{
  "activation": "swiglu",
  "norm": "rmsnorm",
  "rope_fraction": 1.0,
  "train_tokens": 97460000
}
Each number is 128 + 32 x the weight over its row's rms, rounded and kept within 0 to 255. Layers, rows and columns count from 0. The size above them is the row's rms in percent of the matrix's.

# layer 4 MLP down (transposed), 448x160, rms 0.0876, rows 238-244, columns 0-159
size [100 103  97  95 101 107 104]
[[152 140 131 161 155 146 129 112 167 119 137 104 156 178 119 145 103  95 115 123 181  89 133 150 158 135  90 115  85 111 154  86  64  97 110 164 130  94  95 144 168 141 152 116 127 111  62  99 158 130  95 115 152 154  93 131 110 106 108 150  77 136 158 124 240 145 133 131 124  80 152 131 158 177  98 105  85 133 103 142 124 159  66  75 157 107 126 119 172  93 185 132 130 195  96  92 107 117 156 127  84 137 136 115 113 173 114 116 142 121 101  83 112 141 131 108 136 147 113 136  84 108 156  63 175 133 121 134 155 136  93 139  65 122  85 103 177 121 104   2  99 107 117 161  98 195  74 171  88 143 145  74 120 148 158 155 110 123 142 122]
 [160 108 101 138 112 150 140  91 106 153 131 190 127 131 120 113  81 125 134 146 137 184 180  98 150 121 167 109 113 104 125 175 148 119 188  68 146  86 125  64 114 130 120 193 103 147 146 141 140  85 106  98 118 142 169  93 141 116 111  34 143 109 141  92 152  91 152 113 115 142 181 165 162 174  52 134 136 133  70 153 139 148 201 157  87 147 131 137 192  98 138  84 146 127 150 124 104 111 142 132 124 136 163 120 108 116 142 109 139 159  90 112 134  96 184 132 124 120 115 127 152 104 113 167  76 114 126 135 146  90 183 193 111 152 114 168 128 137 160 137 135  67 108 152 114 139 148  98  77  90  30 179  93  78 103 177  86  96 166  94]
 [132 137 123 161 170 102 162  99  75 126 123 110 121 118 109 154  86  97 129 131 177  84  89  99 108 113  93 154 148 108 137 146 165 132  82 152 125  44 160 126 120  78 109 111  95 127  98 161 144 125 120 107 121  95  69  89  98  82 140  98 136 159 182 140 151 125 170 169 110 123 132 180 116 106 143 182 154 108  86 123 128 192 187 111 128 184 211 146 134  94  90 164 126 144  83 113 198 156  61 129 115 131 143 120 135 110 146  99 110 125 174 180 109 149  81  67 118 155 145  97 142 143 120 108  98 114 140  97 199 219 133 116 178 127 116  90  93 155 161 108 184  99 140 150 127 151 143 123 106  93 144  71 125 110 178 115 162  96 171  98]
 [119  94 133 110 109  60 112  96 169 189 141 118 117 120 175 119 168  89 138 102 161 122 111 122  95 124 145 131 116 121 169 192 148 130 139 154  57 110 153  69 154 130 125  54  85 114 129 130 137  87  80 115 133  80  76 114  70 199  51 147 131 144 125 141 113 156 173 133 130 127 157 140 132 135 155 121 123 122 124 156  48 189 160  95  93 135 139 189 123 117 144 133 111 141 192 162  65 147 109 136 146 167 148 169 178  88 138 152 119 118 127 110 109  75 110 130  83  84 166 119  43 166 180 189 124 140 124 103 134  93 151 182  78 146 147 117 118  95 125  92 116  86 176 132 147 160 143  93 140 155 133 160 100 118 149  98 111 167 132 103]
 [179 122 126  90 146 146 147 187  80 125 126 140 153 175 155 107 106 124 135  78  85 200 101 150 138 132 147  80 125 122 113 181  73 116 158 159 122 117 119 118 143 168 131 142 147 170 152 142  96 134  87  35 140 124 106  50 181 127  99 161  90 190 124 102  93 112  64 130 147 113 192 140 141 142 139 104 120 159  77 122 134 149 161 120 117  96 125 166 126 100 120 113 130 120 175  53  98 145 118 203 144 122 135 170 118 107 104 120  91 149  69 109 101 110 111 114 104 106 110 112  96 139 119 155 110 143 175 161 123 125 194  59 100  71 115 172  83 176 119 149 110 121 114 142 111  86 152 185  99 132 176 128 162  97 182 178 123 157 146 100]
 [132 117 105  86 107 203 136  59 111 135 177  82  96 177 156 221  66 146 134 147 194 107 147 129 155 121  82 130 142 125 120  93 103 122 130 117 121 103  84 172 135 115  69 118  80 134 107 138 120 114  61 130 169 135  92 128 117 139  85 115 100 130 141 139 139 139 173 155 187 117 108 153 199 119 115 140 152 134  96 146  90 131 170 141  99 176 152 115 113 146 166 153 196 106 154 136 110 136 163 104 136  82 110 181  96 113  78 142 136 133 166 105 117 156 118  76  96 135 137 180 139 159 165 184 163 143 160 149 171 122  80 149  95  86 174 131 100 134 145 143 110 158 133 154 180 102 113 159 118 126 172  96 171  96 223 104  92 139 152 142]
 [121 136 122 164 100 146 180 132 149 102  91  79 116 123 154  62 167 147 109 135 113 116 160 164 137 126  67 101 167 134 109 158 153 116 115  57 158 101 106 135 182 143 163 142 157 151  91 155  89  95 124 188  70  87 144 107 115 130  37 120 139 114 121 143 125  64 159 129 114 105  99 138 136 109 152 147  90  27 144  89 120 142 139 121 135 158 159 155 144 101 183 103 146 122 137 150  64 143 112 104 101 158 127 123  89  56 131 152 135 137 214 180 113 169  82  84 138  82 141  58 120 123 102 139 138 162 144 135 138 160  71 124 109 120 139 141 157 114  72 150 122  77 155 158 104 144 174 148 170 164  77 148 106 124 103 123 106 131 127  68]]
# layer 4 MLP gate, 448x160, rms 0.101, rows 239-245, columns 0-159
size [ 97  92  97 103 104 101  95]
[[128  87  99 182 125 104 126  99 136 137 115 116 141 142 156 105 176 158 156 138 107 133 123 103 134 152  72 166 160 153 113 115 168 111 109  47 140  75  68 191 126 124  97  88 135 156 205  94  92 118  72 181 149 114  85 103  68 153 140 113 154  90 161 188 112 173 170  62 183 197 143 118 152 176 148 109 128 204 119 121 128 108  59 122 135 113 134  97 100 132 170 119 136 101 130 104 146 156 122 112 143  84  91 130 128 116 138  92 156 117  88 103 133  70 123 114 136 177 108 106 138  92  57 188 133  90 161 135 122 114 157 164 130  97  92  81 107 171 116 140 114 152 117 125 107 113 171  83 155 161 102 105  63 116 127 136 116 116 170 106]
 [109 117 175 103 111  86 146 111 219  50 162 131 125 111  90  77 149 107 145 164 137 164 128 150  47 143 115 197 157 157 159 176 163 189 185 140 150 139 131 119 153 170 141  69 115 105 117 153 144 142 201 176  81 109  96  66 109 174 111 142 132 162 112 143 151 125 145 106 119  86 113 147 117 190 140 147 136  99  84 120 124 159 146  63 102 140 162 192 165 109 159 122  83  79  99  96 119 146 126 115 108 112 108 158  88 144 117 159 138 161 120  62  75 162 176 113 114 136  94 129 194  92 127 105 171 113 147 120 141 155  87 121  96 163 121 155 128 108 141 147 155 105 133 120 113  84 137 161 129 191 150 148  96  87 154 112 110 122 110 130]
 [177 102 169 106 136 103  65 125 131  93 147 150 123 126 125  89 114 105 167 154  95 126  86 106  74  86 182 117 124 121 141 173 162 156 119 150 134 110  97 156 142 104 208  95  88 115 156 136 117  90 177 125 126  94 120 190 154 146 193 125  91 106 138 134 107 150 182 151 152 133 122 168 131 105 181 125 110 104  77 146  83 126 185 123 148  80 159 166 183 147 101 116 110  91  63  97  39 123 163 194 142 171 154 157 124 135 140 113 137 156 173  89  87 131 114 133 150 155  97 127 133 130 168 161 131 137 146 127  58 175 191 171  87 136 141 144  96 119 117 170 206 129  84 102 148 114 156 174 104 180 103 145  93 128 140 133 108 131  95 148]
 [157 128 166 158 132 165 126 165 154 107  67 213 100 188 158 155 110 127 123 161 154 148 138  74 117 131 107 127 120 160 154 164 146 120 115 142 119 121 145 170  69 145 102 105  90 109  84 143 115 101 165 142 138 112 101 133  62 164 143 105 198 109 170 117  89  63 131 144 137 160 124 147 126 164 155  78  55 137 146 149  72 123 186 129 145  62 102 120 168 122 149  81 105 105 123 113  87  55  95  97 136 136  86 121 137 122 121 148 148 149 111 148  81 125 105  57  80 200 100 102 153  94 102 140  98 160 134 104 153 136 125 152 122 152 170 167 110 151  83  95  98 114 100  80 137 129 156 128 134 121 117 116 145 100 148  79  95  34 170 157]
 [112 171 150 157 121 118 112 165 170  77 135 162 134 115  80 166 135 144 122 121 144  58 153 100 102  94 176  89 120 104 103 122 132 162 157 100 148  86  87  74 140 158 105 142 101 109 165 102 161 103 118 108 143 115 151 165 129 148 116 100 188 169 219 104 111 169 123  93 186 102  90 151  83 129 137 120 103 120 162 179 131 183 144 107 129 106  84 164 152 181 144 134 144 121 105  74 119  56 129  74 133 132 189 125 144 107 156 160 160 151 173 186  84 147  66  95  77 129 118 104  94 116 114 139 131 109 163 127 147 116 130 117 116  95 106 138  58 134 145 109 111 146  94 100  93 210  67 165 141 158 123 138 158 106 163 111 146  47 148 133]
 [174 159 141 144 135  96 110 150 189  99 150 133 106 160  77 178 119  81  98 123 179 132 158 119 155 136 157 135 122 130  91 119 169  99 149  75 129  92  71 122 110 115 146 121 153 119 144  92 153  74 133  68  98 128 133  56 102 191 128  81 118 150 148 112 113 104 167 134 139  92 182  75 116 122  99 111 139 124  87 109 132 143 155  79 137  95 121 142 162  60 134 115 100  94 121 110 101  64 125 131 158 127 174  86 162 128  95 130 185  43 146 124 121 176 125  76 141 107 111 128 125 156 104 101  59  91 179  86  64 178 126 106 122 137 151  79 126 192 109 129 183  90 151 142 175 169 151 136  97  67 129 109 124  95 174 151 129  92 124 127]
 [111 142 164 145 137 127 144  94 161  81  66 154 148 148 134 157  30 143 121 152 163 120 123  60 136 105 103 138 122 127 130 133 137 113 141 158 172 145 168 133  97 194 131 140 163 179  99 195 123 142 115 129  89 133 148 147 123 164 109 130 130 155 194 117  93 108  79 146 157 162 134 164  98 142 211 117 179  89 148 138 116 186 124 137  95 246 144 148 164 102 107 112 169 106 108 129  72 100  89 118 123 168 134 148 121 105 119 107 112  98 111 130 135 108 109 162 140 137  95  88 144 146 156 158 180 149 133 118 163 179 107  94 132  47 144 115 108 119 165 108 142 133 121 122 112 153 199 166 125 149  88 148 175  92 138 103  93  60 164  87]]
# layer 4 MLP up, 448x160, rms 0.101, rows 239-244, columns 0-159
size [ 99  96  97 100 110 105]
[[ 68 114 104 148  98 108 156 110 115 160 116 207 105  90 175 132  95 155 122 139 178 139 173 121 143  98 131 152 146 166  96 191 116 190 169 133 137 139 124  95  89  57 152  97 110 117 123 135 151 118  90 126  89  57 128 149  46 184  64 154 143  81 156 222  88 130 131 140 145 157 181 141 161 131 139 174 127 106 113  74 119 105 121 118 122 111 121 130 104 129  83  76  98 120 115 127  84 113 137 147 118 115 114  79 133 109 144 126 126 124 149 128 166  66 133 105 156 185 177  87 133  68  84 144  88 115 151 111 156 137 142 128  86  80  90 150 112 108 108  68 190 131 100 137  63 107 125 127  85 169 152 130 139 126 124 134 142 127 167  85]
 [ 86 195 199 127 160  99  69 131 126 117 105 194  83 168 181 148 113 115 144 120 148 164  83  60 153 121 175 133  83 138 129 166 154 124  97 169 127  95 131 118 214  99 129 132  89  82 143 128 130 198 114 129 176 146 124 107 114 100 148 156  91 117 156 146 161 150  67 161 111 147 137 103 105 128  95 112 159 100 105 191 134 128  88 125 149  50 133 166  79  74 106  79 142 121  96 132 162  91  91 125 127 145 129 132 152  93 119 107 105 133 167 130 132 149 102  95 118 149 118 155 103 139 150 132  97 154 105 116 117  56 114 123 125 182 166 149 148 172 175 161  75  74 133  74 103 119 131 128 106 138  80 110 128 189 106  94 137 127 141 202]
 [ 63 111 118 188 148 123 135 108 179 149 120 126 145 122 109 180 164  82 109 132 167  80 108 122 188 190 109 137 144 160  99 144  96  80 158 137 148 127 146 115  61 117 125 131 158  86 150 149 146 135  59 123 129  86 104 151 122 114 114 168 143 164 170 122 155 106  61  71 118 100 125 121 119 140 132 106 154 181 140 127 129 122 102 121 141 173  90 134  66 123 195 133  91 154 182 152 200 142  98 116 110 103 101 124 168 117 178 151 146 102  98 161 118 158 132 135 139 160 174 143 123 112 123  66 135 103 145 123 203 132  89  80 161 136  93 142 125 167  63 129 113 127 179 147  80 200 169  48 174 103 131 122 157 156 112  99  93  89 143 137]
 [ 99 225 118 197 142 125 119 107 127 130 125 122 108  93 109 115  81 130 144 141 168  86 119  87 123  73 106  89  79 129  86 157 129 154 163 141 155 169 126 139 109 116 120  91 111 135 100 162 148 112 104 202 165 178 131 147  88 165 145 103 121  97 103 138 139 118 154 100 146 139 190 148 214 115 147  90 154 206 120 176 131 151 110  86  82 141  91  97 105 139 110 100 156 151  88 138 148  95 138 148 144 134 163 149  82 129 178 119 111 153 144 128 101 100 141  81 152 118  86  70 139 134 146 120 100 115  34 166 129  97 140 119 115 167 137  88  74 103 167 104  84 158 172 110 111 179 171 100 159 134 156  86  72 182 140 122 116 107  90  85]
 [100 137 161 109 105  49 150 164 135  85 181 128  86 107 127 153 107 153 113 124 114  93 121 157 179 153  67 134  54 137 107 182 110  47 116 115 166 132 142  81 170 155 136 112 120 129 135 163  84 102 100 157 132 100  85 113 122 100 103  51 156 111 177 132  91 117 114  46 147 145 195 130 135 125  59  95 157 117  72 115 167 118 139 126  83 152 180 113 186 140 157  94 120 151 142 122 142  90  80 110 184 154 179 117 146 128 153 199 101 157 122 148 125 103 154 108 166 138 133 164 204 132 119  73  96 145 130 114  97  87 128  93 158 158 147  99 100  92  99 108 153 158 115 173 101 167 122  95 131 171 138 120 127 107 134 143 144 135 159 115]
 [106 143 125  91 197 115 115 179 154 140 154 126 106  78 140 109 136 140 159 101 106 128 120 111 119 119 205 188  87 103  99 141  50 135 153 155 142 143 129 152 128 175  45 135 159  90 109 140 173 113 141 123  66 101  73 145 118  95 199 185 156 158 124 136 149  67  56 168 128 177  98 143 111 141 126 164 150 164  74 112 114  74 198 122 110 128 112 103  99 130  82 106 143 121  34 112 141 198 141 138 125 127 117 165 117 137 155 128 142 172 170  71  93 124 105 117 117 108 201 134 136  98 132 137 133 134 112 154 100  75  95 156 148  99 105  77 103 109 122 124 137 126 128 135 130 108 118 140 151 127 134 167 120  87 145 129 112 180  64 108]]